Weights of a small GPT-style language model, trained from scratch on English Wikipedia: 8 heads of 32, 15.2M parameters.
Each number is 500 + 25 x the weight over its row's rms, rounded and kept within 0 to 999. Layers, rows and columns count from 0. Numbers have three digits each. The size before them is the row's rms in percent of the matrix's.

# layer 9 attention key, 256x256, rms 0.0587, rows 193-255, columns 192-223
101:476496518492484527464497477504467510495502502524487506503505500498521497499473506491488543501523
106:471499491438470528521512528491486488474505507503509484456498500482496477496490501504544467471453
096:495528495499479470529499502485489512465450499478477476509515472510516541524514456529507489542491
081:481500500437481485487527494505473493493494501506463488456529488482507497470482502546487520504502
087:525482565510500444505473487484460496474470486531496511490496520528478513516496509503490493483496
121:550488488507502520510518488489534504507511503522513529522514481522472542507535511511527513501526
085:494481484480500523482449525476533523480520519489472527465504481513516494471514543512464527449546
080:501522517542492496509496462526453582523486522493502497518522512487504551520497459495540481506524
086:492507527476482530514484497485556493488500512514476543495519518501527489481501514481525548470485
077:541512476552485491499475442490489497526483503480487518522475506506513539494526490555490532489537
079:527488527473549524490528497476485502522541523518534496454490516510508463512495493536574492473509
072:512496463510492523521521482518481510492478478548488522552536523520505552497535513504481494479485
076:484480562443477483531502504499575488489478502487477489516526465510522502495487532541466520490520
079:490444505542508538447501518479504477501535484495498499456502492490457480507534497491503539527475
080:479487523536479491498535478496536564519514518527522449514503495435529532507500485495514483535535
086:521547501515453508520508462502480532480401507535521485526490471489502552493541485486439492498471
087:555515486493509496529498506496508506480467509531470506514501489485476549522506486496531478528505
088:503526458547487473509469473513488437490479507477492539538503516531485521527515490479490526543434
076:453526513532486494500482496527502465518503491460488515502471515509525537518505515483470516522483
078:488494515478536525511539529477493518517535501530523488423482488497515456454484524507522487446485
084:478521518447509481505475502519505507485516507480512493475488536515481527543524523477534504486459
082:495497475468490480491490456501524492487472523491482509474474520531498524498520501497506492494437
075:520459547485510504497499486488471553477490482509508430529527490501492547504516482508518498469547
095:531485478520489528489524480510495539521452515508493503489495507503463545519520476480496475503444
089:475521527489511489492509544502531510514539505532524453451464502503520476496494497475520529499480
073:541495496509436509511482480501491520504480519475518516516472524502494495505491492497488486508473
084:539471454526500483494490475498501514515476507489482530531500483503466556522538502456468511530513
075:513492506467555515513527471487526500501470519499501474456465477483487484496524500527479478497442
081:515544503521493500514459480486465496508490498534513517536465476502532487480504474517540509490546
076:518481503499542488494534511500535512502486506520444494433493482515525497465518529535470505482491
089:537489469510537495513504464533468481498522513517480519540516500509470534526469493509500488530565
087:547485479516464496531489477461520531487513503493475498520503491500501519507508529516523456518502
109:497528510466525481534488522523486512449467474472530495519534461505496501500497537500521487517521
113:546520478499540508552527513494500444465490496515498459536534522531497540513527550435517467496516
091:545521510533494499518488465535491467498506563487505476518529490525489560475516485484524484493517
085:465507532462513517508522499501496520522492495488520522519500439468494484474513478523460511486471
098:523523524492543523495474509521460464442495472519508481496532518470487524499470532476519487462486
119:491486489512517456484497511502494507537476546448513563494486493524507464492463452519468512535487
089:476508481467474506509505489509495514494466448465481519524494463513470520529486488541487482519511
096:515498507550484526461491500496488503530481430483510487521476476503510500497471489504491455510516
085:456485543486451448540507496506505490486518520521428485484462502490450471502544509492500495495547
088:537465482506511516507526514487465528512461446489465528506486537513509501537470490523513504518541
085:535502457523505550510547480484514461516567517508522472498521478505511497466506518475543528482474
084:524497544474518506474487547476524512497525516542489516438485480506501494499544526471493509541482
090:500530472491553499481473531542485465478506534496510525462495495494537509506531502534509524515489
097:527479451524519522476517507503494507473502470494477520508515481466442497499497487487503486484463
086:508533519515558497450508498502499500515457485537532512485480524481496446497475500489463516498435
086:504488505496526554471503492517481449504487490509550490477490502498523498495477486508464480497538
086:501506452520447532533515479475490528539539490515484500508505494528507505508487490492489474472496
097:519510483505488488499491481490537510483520536531495487478515491468461519481518482495530468478462
089:491469457456468516506494471510469523505458457491484483537523476467468574508516517480501486493524
080:507537516482524494488491460518535489503537532506483497461492496489479483474494475510535489499446
087:446480525486470492500461481490545531532527499508516486482482503506451503496488493491474455479509
080:537525521502492485500487515484487519538519481468488527490490483512489484495514480503528479507502
082:504501497455494489503472514467512501507493551503491510503495547504455503502527494511487521538483
081:477476530521513504520528498476511476495460433492509482539515490513485501538483526466500533489520
078:461474537470441466534467493489482489528465488504478505528501480496466509524473505484497481494520
095:501466555519528451551455522503496508495527547488485511528486544530444509485533518492466485523513
088:508505501495526482494487485530499503467475522509481511501473515501480526526485514509486517517520
096:454505513494466476501508530520460483541529492482477500478474437518536526499485493516500491465553
092:495520500467474462513488477470456532500460547465477501504531520503473546524491501495513470518465
085:504468492490527517466523514546507469452504510548521481488501538445497491488500502480504490513524
083:493493539472494504468488512498533534553539520463531495463525480481516534533509520510508485518493
# layer 9 attention query, 256x256, rms 0.06, rows 194-255, columns 192-223
126:477495483506492524505529530470509475466492520464526509492478513492556465457497463528493525519476
094:496534578522509477534507484429519484490502516515463479524536500523486558516489527513456457513506
100:495530493463494494477525510512497546531497498538485487494516534470461479492538512487538517494491
084:522474487519547514432499518501503516487516522495515468470514492505506463509473459488458467480471
096:538483480486469514477493515492460500538482455501507507513505490510476496509477524470503526495495
080:515487458504488510499478529479514504496438505490476495470498469462509470514487485508517487481494
082:481496498509483521498471484531476522524502493484485502511499537558492548507499488486522477493469
087:508481509469505443517513516514478519511430521536508495530502472470512514490512493491509507461478
075:511498527495472511512480477534488525519512488528522474471489500505455557521525510476499504483455
081:484521474504518530486478523507567537452517497498498447448483524458548478464517475490540487473499
072:509495514502494491533511451504468478507524470526502505520522531529486516467542490463539475474483
075:516499507462527462533513492466505506495489476486471510509527434477452492472502532531514513517551
079:495457445529489523455453541518512537508455514482485470523501542472462470501528510463507503506517
082:492515524513448469515535549513481483514507528517469466479493512517515532495487520515495480552482
090:509529537520490492529519467467447475507489496529479515535518505515483525525510470516459489541466
087:524503509518532491496543480520509456511520556524505528505494494524471558531493514511496484500493
087:518515516513532496477506458532511474539506502504538499526508551515458525544514501463486501509486
081:494533510511525491490463468527494525526498510507539503511516507511444476518518520476491517498507
081:478461448474482536496515541490495537458532497509496484415501485461540464445488486537524504487516
081:483532479496575517499517462501538549501499505462512475499527492489503507531529488472517450495498
073:500526519479553477500510453528479502485517507510535475494526484484494513505513458513496496511493
076:510440495488493490513531510479499536493536472487467485473525470515494536490495521513511500515535
089:523507524502492504434522479535466483494542484495509519479498526538442554527533464498487527498462
083:497468461512480535501492518533497540550487466534493497506485482470531453522472471493484516519486
077:476518538514495529531520460481484461467497535491505518500499498500537492479495470523471514490508
080:528512508512515443437503481549497466514520514515486484492481517509468568506531489444488492516483
076:464540523494515493483540506466543482470500493511483435470494500463511505498546474532486492487467
081:496512525486477482539484486478494516510468478550506479480481475469495525509508492489509484476500
075:480498488484471485508502517461510506485492488499492517461466515511498447525516504578504519488500
086:508452484486529534496486479529474482496528515454521550527494492521487555514486513514531507507548
092:488521522499512538480516504513514484509497467487504530506504455504508495520454495512524477485510
112:555485504450525522535486504488489525472460508489533486492531500520452526477500505496538505483443
140:566517506504522500527523509498499516468512505507523492513519517487422561504515517484527500499491
086:526491528524522496511509464551538502512497569533551490483470481505486515467519453467516484489497
081:473480466506459570539508493480498505492476491526494466482483515491498500476475485504505468524485
094:538557514510498563507522481486514502466489497496488471504493498491453539467538500511498490486474
082:493525487484511525518507512487488508496468533494534493452484489481475500474494494505462472503450
087:496520498485515468464482473524505474499471481517513502459503469521489488515493469494481462510449
088:494501507473525527473464553513513490490513424425512524488495496467515516497453515523497531494533
083:473484507493495475529455489488477496488478504520460514523499524509515488559501504531488499456553
088:520515508481482522450514508515484498498538502513488492462493491495495520510484489513517480515502
082:485529488507466488484523544510522486518529485547522496492519491494468500449494478434564465489501
083:520520522453485483543499488521494488486494543566454496440487482454470513495527536485442490535469
082:524526525505490485479517477480491505464507483581509470468478473512518490459527477499502489485465
088:510467523499494525492488515503493527545532511502459518481484469450509555506502482456514499478501
082:470501505486494482463529479494505513506505536472502502521497525493532481458515499522436524521496
083:484506479462525513469484509511510473507516492495506500500507478450502529482484463521484511475532
088:536501508527463562490519543489533492518548497542512498472508525520476477508476559477528487467493
083:466468482528502509550489492476495553512482544506488492502491514473520499525530453485503484478520
087:508494505495520502504549477521506512534453518499531485504486501473454515545495512500488445495491
074:505497544512453468522500447472509514498525551567515464482466507501501481446536467487482487484483
088:451505535519498539488471488490512504505482486487501438508524518460482484560531514494485442479527
076:479512494489513506500509473515495498545507510498510516447493505514516467507536489495499470524457
077:529550462510489515533559483513493521535463564510492486495501496522481515513531516520423472530488
080:495504503495527470475481562493471474480505400473492507522538514497457495524469542480529535503493
077:477484514504500480504471516496476500491471500529550519478510510516472485555487541505511525509497
090:508505514498493512534484453492485490479449511497513483519488517521510485502507501537502502518572
087:530514504471514479519489492516500503452522541486487491488496470489484528499464442527469531483510
086:514499539485491487509510473501513496476544470538537495453458470495491479487478512512502507513488
083:517533497487490480514540459503511532524488533521514500457550525538480496521498501497524446523449
080:496477520488520463488484505509490463483465511505482475558506503457496513500503490493478518491572
081:524505495490511514525513520514535510476510501557507493489547482462474488557506521471483489489498
# layer 9 attention value, 256x256, rms 0.0536, rows 192-255, columns 192-223
091:496501466501496520505502514514493532496536498505484483504531455507496467496514525514547504459471
086:477474457523486513459502514549506551513535525513510492513528536484541504487474496552510535509513
089:493507511472537469471528477511459495511535524481490513542474503513499477527484528530461537500500
090:489522509478476494515521506453474499502479528478469546499472467479489496471496527542505517479491
089:500482539503495508510531477509502479475488518502490490500479521492519489541506530495494431500478
087:523501491557533497475505486485490491485524544508516497488469548495493469501524491535480528498505
093:520512503541465504485485520438479513495483497520504491485510488500489521497562476473496477469469
084:498504519508467467504528459529540481514496512449535462522532524476511476514475519558494477427521
089:471494489456462516522516521527539485484464501499507489515487490473517498483518510495514449485505
082:490534497533545496498459481530466537520496518499522520489476519526511506495501485529514529448538
087:498496532481500458488497471514453482467463481477490504499467473499507504476543471550478532505547
082:500507505558509501492471522509546530486510488461530516501554513523538494448509468537503514506485
088:470528499494504515500464510479528499494497493491432481525510533488505490533536534478513459528525
084:506503445506500532500528473526499510535539502471525480503506486487516510493563491511510480464453
091:502442505503474504507499510483506520506456515497488519475458514497505526430487490522461535550503
090:501495481515499532539479487545545538484484519503502519494534517480519529499469505475474491527512
082:483478492518502508496511525514519446498563495514525540513466535487501515476515516520488529530481
085:496474523503522500526509507446489457499493521471484557497434451495484511525534507518472485555506
089:512538475465466533487470487545545531525491517482468495499525484508485478502532496491546464529507
085:519514513486451474487478500522483517509470477502471517496493512478478524521489454475527537501520
088:510467489466498472486498516545451480502540505495471567528461543495496501519453486486513510543503
091:495535488485530501500493523461509488476544489482507508516508463496513512483511528498484492522482
079:508497494459495507507480543511514472470455501464499493525558464484500485523467525509513484486484
093:517519538446472485518481541469481506474501499511438479494484475501484521490508524471518469530503
096:487539491448524516514495519506502488522487463491475479499522432478497504509534528500520501513509
094:504496535497530478475473485416504500477495531496512498498506522516490505546534497485497488502511
088:496443509540465482492502527477529487456500497510496522501485563504507530492519480563484509485509
088:518516505513570519491500467436529517503536540498506498488447462507481503512540478491447528573500
093:519520494489488507487491489477466536545536531507531419520504505473509504482541497482558492505522
091:509480485539555476465504472471504472470489533486519527518477475481460513491531482535463513551477
090:499429531506517516486500416527496492486504519501523464500497537506518528498544483525458478519482
087:507492460489504505489495509541450481485503495492481493501484467504527500466412486459520518522531
088:495515506514524544501501487430530506529490501494478496466496484506498478524541508486511512517509
082:504460504535519478493464477503494478501504462566472494503540487476505494508489496508520514478502
088:469540471498472496479536491514540484503512490497492495520564479506512503464517483490517498478494
087:502519524486475549530519522458489514514445507501461535489445430532484506483493450511482529516499
081:493512520508501569501540501562519519517507523469531525500494517497521513515483477514515469506523
086:497504544542517512499471534497518537518510513504440567510495556483506499521472531498460513486510
083:503490504551539523491500469537533536475516538544520489457525497491490518490470477490549487475516
088:510487511507483483488544485451510478501490503512459475495520498507481505513502523506536453519495
091:522507495487524447515535485487490459488465525453469494514535507485492503496499494449512488498494
095:517491497542515479529486514486520507489454497545512465471496489502484497607509495533486495560530
091:500532499443474524541491461536551512506455522498497490508488521518538526523506457517484480520530
089:517514526502523405475524450511492471496544483529514514505504518480463482556490537560483508503475
093:496459530505502521476497530539527488493494506491466539524543525496492500529446505494487498450509
091:489509570488482492525510473525476519530486490471500465483494518507528505478510504507444498496535
080:497516507523520454526473496470578494495504497516504476491501477502513489497488521481517489491493
092:503525493568504458480535496528533521532492507501524495489537489502474509578505438476493485493539
082:456459470439447545493486500526495471508554507475494477500500539491478508526473516490501491492498
086:505494465498483525527530531516459508488548511531548514495527453508497471459513473522504517490494
081:491523461512516505480471493547533501534494502480516513540455494492510501514511451531484550514497
092:504510482514504508484526495506514517486493500513473510491554486484482502503470506462467498431493
090:494502466497538550497490528462528497523488481515509480494527497509502495490518519471519489496497
092:490526500496503519516477531424518494482491473539520495512495490494506497508529507512478499524505
087:492545537496495517469519471511495478475524494494510438506479535496467518541511503471495490511520
085:520527517479518487481489501480496517491449463500503454513564503476537492498485512459500445512497
088:474503481512479542522490491484464478475500475552499481505573497485518482510519525528464504494527
089:495484514494476469494487467591480455487519495514526457463536564510471503518473526493526503457503
084:495493494512502516521482503481487512518464481495497526546477501511526490530539476533529506494483
091:515502487476468505473468501525506481484482504499528469495534492468490470522484502472535469494492
086:506484513485461511475514491491537492484503490499485515508519480489486494488436495498523533522529
082:487504532497490472531497517459478514500452499509521536477510506473519495465467527520510502525544
085:493503496519487509494489504502538501496513509494488531506540499511498502487533512476485494471522
085:513478537520456505481504487540486501526513480487539471506540511511502499550447478502505502491515
# layer 9 attention output (transposed), 256x256, rms 0.053, rows 192-255, columns 192-223
087:525500510497499470499489482505491487502477497495476490483463514449499508502470479491491514530505
084:540563534494509498536523479482528489482467480467478509454466499519493508543504508480470483509437
085:541499509528418495549497526487530479489457473500493503484494481530536496489484489453527504521480
085:473471453541529525478514487528472492513517494511523477498560538526468509496498502445472501513518
086:492498472456456516478471523497442521510513481528510520508510503515520483479458478489504555519492
093:486522542485494470520467529511502505490492493482498525508492451538514548514491533483494452538512
090:428483521464541493484491477515503498499511515461527506519502489452512470517509477542517517532527
082:534507488504511486475496556491469548513490498515469508481554497513505514477489489432500490522478
092:537499496556523469480505449473451551538509514543466502479547520498510500520514501479510514491476
076:535516507538479516507551506477528458511519503491515512530547495482474496458492522508488461563505
084:469461466523483559528487504471501504516508505515525491529521516463511491483455512451543459500449
080:526515491480488464472512470507470508511499520519463491487477462523480504527522525486546474508502
087:534454503522524487502562493532489456472474502532544534487511476516491511484456486513495491465500
085:507516550483503454516477510489532477483461498483497513487499475509465493553475511519480487547523
087:517552476481512551500541469499495499503542488513526492493539502486500479539511511481524443512489
087:488513496496557481463537501485477459503489495508469478512483512495486485498530511530517513471494
074:537555503458470484482515473468506522529471499495482499471504477493513497522510479474528466510473
088:485505481497471534510501489498507534481506500537523491507538569521524521492443510509525514486549
086:494507516540544486525574449448479460499517498470535544503493491481470481567493516511459473503465
085:489478507516527488522539497518523485476470505506517470501512484500508461484505550509484471472469
089:468512506505467543505491480462549497481461487527502444512510517499522486478492505507511506474485
089:537484510485494514518494459530490522510458511557541529496484533499484495542460515485475480523526
079:492485481500479520497519476531475518545537482542493511450501531489521502483488473470503528511489
094:504469445517521493467477489499501511542477510483534515480506537513513444513495474500498514451490
096:513470502486544490507527451506502508515507538526521513505493545490482490459472473478498488479522
098:481502484512450515479477497528500506494486467498514516526478511545529519466446504520510523498529
085:469507498488524514522494488507503526491477496506479487501502470529517486518460539486513523502518
086:488494515434457486495523512484480477520457486476511530508504540553520530519502513484506483489503
088:506468483525511528529527500513540494498489503474506592474479484460477469524496516482466500493487
094:458506528494493524521487491490515534511499472533510494485512517526534552500468522492528482489517
088:514553496473488527490478498485499510491485477500498512469454488492507469498486488483520514490527
082:502476511457486500512496531498562494505533513521494512491555531528498470518520541533492467490490
087:492520488525498446494512515532445476454520462529525521510471504505501473490501498534528543500492
082:511528516448498513539492516479539528510502524472538454460498508481491498442504500496501468503474
088:495444489491535477506497528495488537503489504511500492457481508489495511518499527520475478487515
085:500506470534499494483499479532500458487541484498522478566517568515513496509510545497518497479515
081:485494474533464478461514503461494482456507467500465529499494482548514526547486477511515562499488
087:498511439468494491545508484519484477512542480505564478492534448485518555481504452473513465519487
082:486496478461494475502523542497452485524506483490504518515474465519489490497506508521466513533460
082:501469513494469523517493538529495538473471482509545555488496532520497489513512497502484525496504
087:486518538493470530497479503538529528510525480526510491448480483493524475507500535547490496522493
097:471534477497476496499513529485460495491507510501497503544476522491508494435513483489531492487436
090:452500508538494488494500496459474468466521475519467550537471503497498514492486524526532520490501
087:517434478482495535532486557490518515497451523420480488494507501530530477462468449434514461493493
096:543514487443470520523498441481481523513528503494528468487491492507526530461511464488499480517522
092:508506461526489529486519537475477462494510473504493510510463507498472518518533479504558532508483
079:483499487433508482484537526499456500504497506499501480487492516482491497495512488529498509526488
097:435475477494426555500480494469437468513486478515460471517505494528523529474514522516504500487487
080:554494508491511499497532491500512539478491454515504500468517462512532493510537482473513505488517
082:512500538515512467473514499511505487520443510459465515539495513530501537538491517523520509514550
080:463464513558468495487528490457443501453538496492493487502513503500499505484474520470532467484523
089:529498509507510503481483464515471499474496502525565496522470501496537512519508481516502516549507
090:494516496506498462507510428525494492464515510526488490518502482461501559502481460530489508466517
088:507499470497538455515523466509513457501499492473473507535485510498501494502475494497522526500463
085:507444467476512506492460536450485491492446496474498519516524476479528474515502451502499525482490
087:483515465456473503526481505483494522535493485499537492469474505440482517489519487494464527500473
085:517499526487473491495511513539519473541486499469509511491472494495487540507516498479538512506518
089:536530516514498520509491532468513541558478504454492529497499446488505491459521483530479512515474
082:491507511513534469504515491511493473450523512484463502498511511491485493503469543521493532517530
090:513488523519488519487540519516528510498527523494502523499471510528523477494499470514464528493503
080:510525493499482495533505495480481483511518507497508503519483517537518503537513498521507517490479
083:523551492502493520499513514506509447495499498482513491511466523515465504531540501497479478509480
085:520467511510489512506492491483452500507491489490499480459509487496506510480472511527487523525528
087:534501512536499510487520530503478468475502493509456513551479484507527517482539505498520491502488
# layer 9 MLP up, 1024x256, rms 0.0667, rows 0-78, columns 192-223
105:518515514543516511493484521500482499481538481536525527498475560466515501486504528517526495500489
105:510502466476504492507485465464532517483486496506524472503499512512518531520524484534466488545492
107:502488511520519501504513464496493499515514536508545496533556501551489486538463536442537469502522
105:520537558503534530497527493493500530490470448530504500499478512481508519518506534508492519513540
106:528489520485502455507489487461510483486487539471483508537506506537440537563491503418567511529510
082:505482546483542502494484477514498523508482497504506484522483465504478545487505559457472498479545
102:507486527509504487521485493477520520514494493467476556509496531541506530491475481455499541492530
107:514518484460539484511524546460477507518508488500501564524501520540484487482479472493479538518538
110:476462531454493509518484492558518502543502486499546495485499562524502494521497516525518462502530
091:550483504537501497504521512484518493504546487511537474532511499483476487434518491474551508494481
114:529521490479485502510467497520533541502488533536493457524504522525505546493501509537541483527485
085:521520463471498495498495449524476523491507504529509513513424522491509497495490518473480497491531
109:520473481526540503478493514503552545525532477545462461509514509469469515469491505480528524463521
100:556498488487533526481525517487514514479504531551466539514485471499460511531468471468494474509496
094:529519547480528499530535468488502454510479500514475521472469458519488504526514477531488532508523
109:518501488541491478530508552494501509480459461577497502481523537517469501497510485496467467454494
116:500488517489532519500482507546464509540547477552528526473485533509512507481490500515485472457475
080:468492472506535457483475492520514492488507496469508475471466514512509534462457482513489519442494
100:555509510469462513473504523440507516483531503499542505511493503499485533521458550415533526474553
109:531490501490459508554487503508494503496517508486480522516516508517512501501462541455457519511482
126:517477536498537486509510498515550497479488517509554525477483554519473506489476567494485472517507
088:504517521523498493494486509524542543500487467472515467495538522485514510501515543431504486502474
094:524484526508508483506488486513535517493502494528468489516513541493466516572497511470506510527505
107:496477498536534517495494495530502543559484486515474474500530502501492488476470503489437495539565
092:532473517482492524520516483491509488477478498581498498476511475483513513486473496490494490486467
084:495512511532492523497514440514532455513497477530474519478457474502477465519458514499474450487542
103:519470543537478474512499464538542536525450502509531470502498533490519503470500494461523454477534
107:527493511481474541503474485546517493538485530543479505520473540525479527522508495498523499498514
078:524494519487528515530529445531547502500506477510503521468511500503468534500503489502481450487506
094:493486494509468479500519478518481517523482469513514484501510482503494505474499501512526509502528
099:528489517505507536479488515466532507501555476508495484501467467510489507506458494517503474531518
086:516518512457476484536513510503555515465514530499478503513521523519499515504513516509451490472532
106:520474532462536498542491506459483526523488488488570543520523502507491515476509525500497481523508
109:505484513512504490534505486480502465541482501480499499472506557487490496496512531483453495504508
109:509511504452507505520550480524494461521507532516514493479487509511491496521520514501503513543517
089:486518523509505516497533487498541471495556464497496454455531498483494524513521484501492485452500
096:490471501520499489508474489472522504532495508474512473514511531559492495493474499474488477525465
100:515500498470443481483493487506500476517566488516475482504512475497499478532505547520495515513516
097:571497494512532469454483509532489507496532553466498472525497520494438547496551488499514494529536
094:488454493520502511492517490576500545500496525493503502496529482545522513506516531484474525506510
089:503480507534500522500507521506526509525516550537491476469501524510497515516502501472521530496529
094:475503498485485509500527462495488505518504465481492459470535509526505507514471551508501508503510
104:488493516498567525501506503524523499515479491516525514482476484531466524494511504513497503516512
090:481511491505518515504465492489532511484496504510511490487508507514490502500550498499494481515524
093:511517508492509509516472525465506486508495452503513479506496504494466541532483508518490468453487
083:513530517480505456516491537489514524474506534497508513503480485513499521506530455497492486509520
090:512534497492543527508525458485482513497541499496508478509503524522486504505517525510468487511511
101:490501530505519504464491470470456509515536497505477488498504523536475516482499488482520481444487
105:491474532513489487504496452499518484544491485487510515526507521530500505498513492483489491516504
101:520537503513536497518476449474503491494492454487499473514520511538492529475497479454491476475489
104:485455526488480479503459512524514513498520479507495480460495552507485487547499566517514457537516
103:511485547474555496532499511505572503546479495512510465502475539492513531500497523492522508523530
105:501513494483469511464481498513481524520519532519549533484498523491502506528498501505515541488522
104:520467517500499481484479511511496492468508530475476528517449513501513530481508513471539503522506
107:516494496515511535479491501523473508530515461493569521465532541527496540509490502510488465482520
086:518515506487491504505507470504460522503518526515511489475475530499525481506539452475545523443503
117:500492516519515512479469497475508502502496534525507491530532505531484522505485538463507477488526
108:494461506479478457522512515489506483528495500508493499481525526529478507490518514510479502482537
111:500440543461489487523508475565482549522487493500505505464486554500526491499519526523524470472541
100:544495508488459535516523509497508498493495505502545466508494532507493526488468488506532453474519
103:500525537509453469458541487446504497495571510518527476452517513518492506520507504492501490496543
106:513473543507504466475489505519497495488511502530560448503490485479456505517532513494517520502511
115:500503513469508511489533516510521480548496492533491496493469483549496516527474523512511500512525
091:497442525500501497498472488487575534473501490517527472500520549509513517519496525447477512459472
102:511543512493483442532563454495557509495509497494474472513471497504516516508444452487558512487517
103:525486503495499447539494500506493501468482518499518495498525531517489479554483503482505483527509
107:528492535492489456540494493477501532492466498476516484504499479529491510485504484457489497495484
102:476486469493484547459516462452474503498495514492522472514555490479449517517518552483510507486508
104:526487547484508496497521473514472493494500496551535514509472476504462510479525489507475479471483
113:486528500501534508509492481510491518487552509533555440491523508480489529456534516497494489503529
104:510442512484470478452510496525496511532540531510516466495466526524489538445509494442504515467503
098:505527509464518500522495455488495517492513507481499506506509490532470495476465537463512514477550
100:524486513455458447529539504517501509503489477476509479501468528514493515468542480475553503465539
096:505498518497547507515497480439542512492466486486502480490524472503478509496475553505456503505547
100:503455526524530514472540494527500475532496493545487522488485511495478500506489528498462555547513
104:514496467475510454487494483511451489535504479477509548489498479486495519496501529496522522525541
101:489501532523517503487549485476500481506582496530512510463513493501489523510470493495483508507536
103:499498476486520540482441533482541526503501511529494481496479511523489505482547507508504483484514
088:556526500495474525501491503497522531523503529498542508528525541535499469483546509462543503500488
# layer 9 MLP down (transposed), 1024x256, rms 0.0613, rows 0-78, columns 192-223
097:491515517547470527492455504505478520480494495505518444501528487535510478507512529487492480456508
106:497535514474488479497457497503515532500485484463492505499504489497523420512455524514514492522478
107:514525533475498472531495524521487485487449505535515458502482545479500501493509500526520447491471
096:494495507547474448475550518519529504513482487573491500508495507470486476495533500506501469478513
106:485481489486501511488474489475551495525525505508539484521517519501491457448504501464514488517521
091:532494479512483513516549563474524469496505506482479438507524504530511526478468486484514503505552
096:493484474481521515528513539491468495523499545496515540507484511455537499479505514511497500535435
118:503536464494481505500516479467499501522469468521464493521498467501515492525538473513482500472506
124:461505527516512520496496511514504496478484513513479510468518501437507490529492510513482488520510
087:493536499477493504540502524525482532528493514515481481500497528449476516488501510519436471526529
117:475541482503511513503453483524540522497452537484474519492517536453525489504479504516468497534472
082:527480531486489507489501536524479467478528529529485487493492515516508518498522461479515476481512
102:510532497470469530482461471486491497535447506488506469488531473459507514511446479493460544461515
092:488518486466498486488497484492500520449517528493530472496521491514535425538478504455522519501456
090:512497485538526493497476477486510514490482496530527483505518521508476519476490522470506526478457
116:516514495487561481538531463516482525489453506521470498577496500502519543520482498511489496500514
116:530515485497491502526530508498539503546500537493498576506497485506502545465495480510494504456506
084:479509531449447512487503497526475556562502480526462487488515528504498515506505461476511489501557
095:478502482512445507496494529489456518474463540493467515562476525448456490538485496527425491501518
108:522526491459528480476541471524507487509517494536459501555530485438480481480530518504526487482491
193:490447515449497484531479508440497496492491469530530542456512490536485513472484521502484501475508
083:454492506448469487487529490502468487492518493507511501505479490503516525498546475557487503438487
093:504502506511490560457511494483496487467469522484545534502488521531493497440511526522528474512481
118:511516496481515486543500481486527498492470519536526489490482518472545515526492488501550518496497
084:534535510500499517543535507514482493488502498490451506506505476409508476483484521500475489440474
085:524485480486496497509562541498471513491515501493503483528530518495506523493531475505519540503530
102:493499491463486495528492496513500487523494513509523483459520499508500483498490510543476498504467
105:532520464472532527509460516459496459511479508531472493510472523515507519561507494505522515517489
097:502467532488531501524501486504516517516536475504498505455519510562503523500512494492517487489524
085:505527468526511459435485477498516504513523525500484515504501494476470489495441480506456489539443
096:462520487495461517509472562466496467461458481511452477492528504476523493500506517513543478494537
080:503511536517477539502518500504491527494505453535500478524483524520490521505491482477517461487470
100:436498516496502509517517512481489502438464496504472496477484506540505486542500496506524480490512
105:511511535456442473467510539503482509519468513486513496525514502484534541508509502506467508490482
121:489492490482528525481532491498458465477493493507484512511473493459486471479522474540480515518516
088:505461505510505500492532476472466491512515466495486494506453506439500476498519496522529526493505
099:495552507493491526468494481515437492483493475509459510512481486555460516462476482511499504530518
094:494496526489524500524519502491487520518478537499488500495509505474531489505498504479512457508485
090:490513493478504497522532496491523462553511538514487530478527493524478500510512536508474468473451
095:474543525474522538495493476480472476471498503496512467503469535479523506489487481527537485475497
088:504465538456428521523482489527462499518509502460516494494483527502512465529497490520506482519516
095:562467496522496525543482529498501487510495531488501529498509458511484480476495550501497480495506
101:453508495506493508483519528477519463464506505519495548506522507512496480507511517498484518517488
092:495472527511505498526485484503493481521512512509469464494488512506486514526487475482484522496491
091:508528480536474490517494513448498515501463501508515496538518501545524481501485502476481476515482
088:496483494544513546478497496540495489543471505538494478483531521493500491480485558544488522487513
092:471469512506504472465585499481460554486505535437478509471492469496522514470508485515493468492510
100:530501493480453518520490435493475477513504513472461505523523482510459584505512517500493529475515
109:508483520531490549452459489517493513504494508518522491495457508535480483511508503470517529496500
100:510493518488474512485528498481480518491468475485504526519493511452484509487492491469489550501515
104:475488510495476484473518511491527490482498466453476504463562509531482465511490489534512481497508
102:486520522517519461494492467548524443516518524512491469481478481508483474507493487522498497485488
101:490507488496484499472482494510491565505463475535513464481471517520488478442498475504520462474480
108:507517491516485521491483502472499513511488503530467494525505517457507495527470484502522562469480
111:463540477510492519508507520492517475564489506517504501503524523491498483505498522511487518466518
087:477460571479492451463515497495490492504515450500486474519481493517512493484494505520498505496530
123:483547516522479532466472523515466518488523469519514502542508461534508508449480496521509474536482
104:570478478488534504493497545504456474500472481504512512515461511528527509485504533501504539490488
121:510461490508555521482503519504539503488483498536504476495460499468523468499459473496459499529485
096:451472494473517508559528529509517527499542469497513554480486487483541436464520536470513522520498
097:511517520507509514500489509493483473498554478473437496518510484497499506523469492475485510478477
107:499498484516478508471502518502542574512506533438505552501494495508515522481455515523470523498545
109:498514462472475503474475466484494481495510480506495492510493526499505501533492472483518510507504
090:474523515539488524476492496484478509472473487492469509522502520522513451508487511512477515556529
104:492532471485487512546434518536480538502470505552507572497544486509553477495500525507516472474490
107:510546495477456504504500490498498479510521490486492496504494486518569481493481456490521494479462
103:530501480486494515523501530519519457465465510466485491560502449501549525508554492488472493454513
093:503507512516533504503462480481475519487512473482511502510507479492503544496508547498522489513476
105:460537473533509535512503511510484501492443471478493511542478475525466561555505498513447489550481
109:503498504518551480509468525488486471526525506486486476495483497498499526489478539469506507493478
104:522501467501508512483513528499464510490465454451477485505499469454454490533473505532494481536498
103:480507529550485513534451465491510541492464510520475501477482515541546495482525511516485511460487
099:491509540510538566494506530534493487506510536516536510540496511507488529494543501522515495499496
091:490507520481496542478500533509460530532502497527476507513498508528515500486474487471544486471523
097:474502503479503548494493515500529509503480498466495547531483493488487442458489481502500507481522
107:512481493499491490530480510483561512470489494487471483473497540466548516530502524480553443462523
088:511509512507494518491508493489477491490470497535482495503499514516496576447502502481496528463490
100:506542530493502517489472496499546533483561505485467493471450513501533484516489445477497473476491
090:466470474510493531467494484473466463505492486492501529534483470505523522517461508514429456475515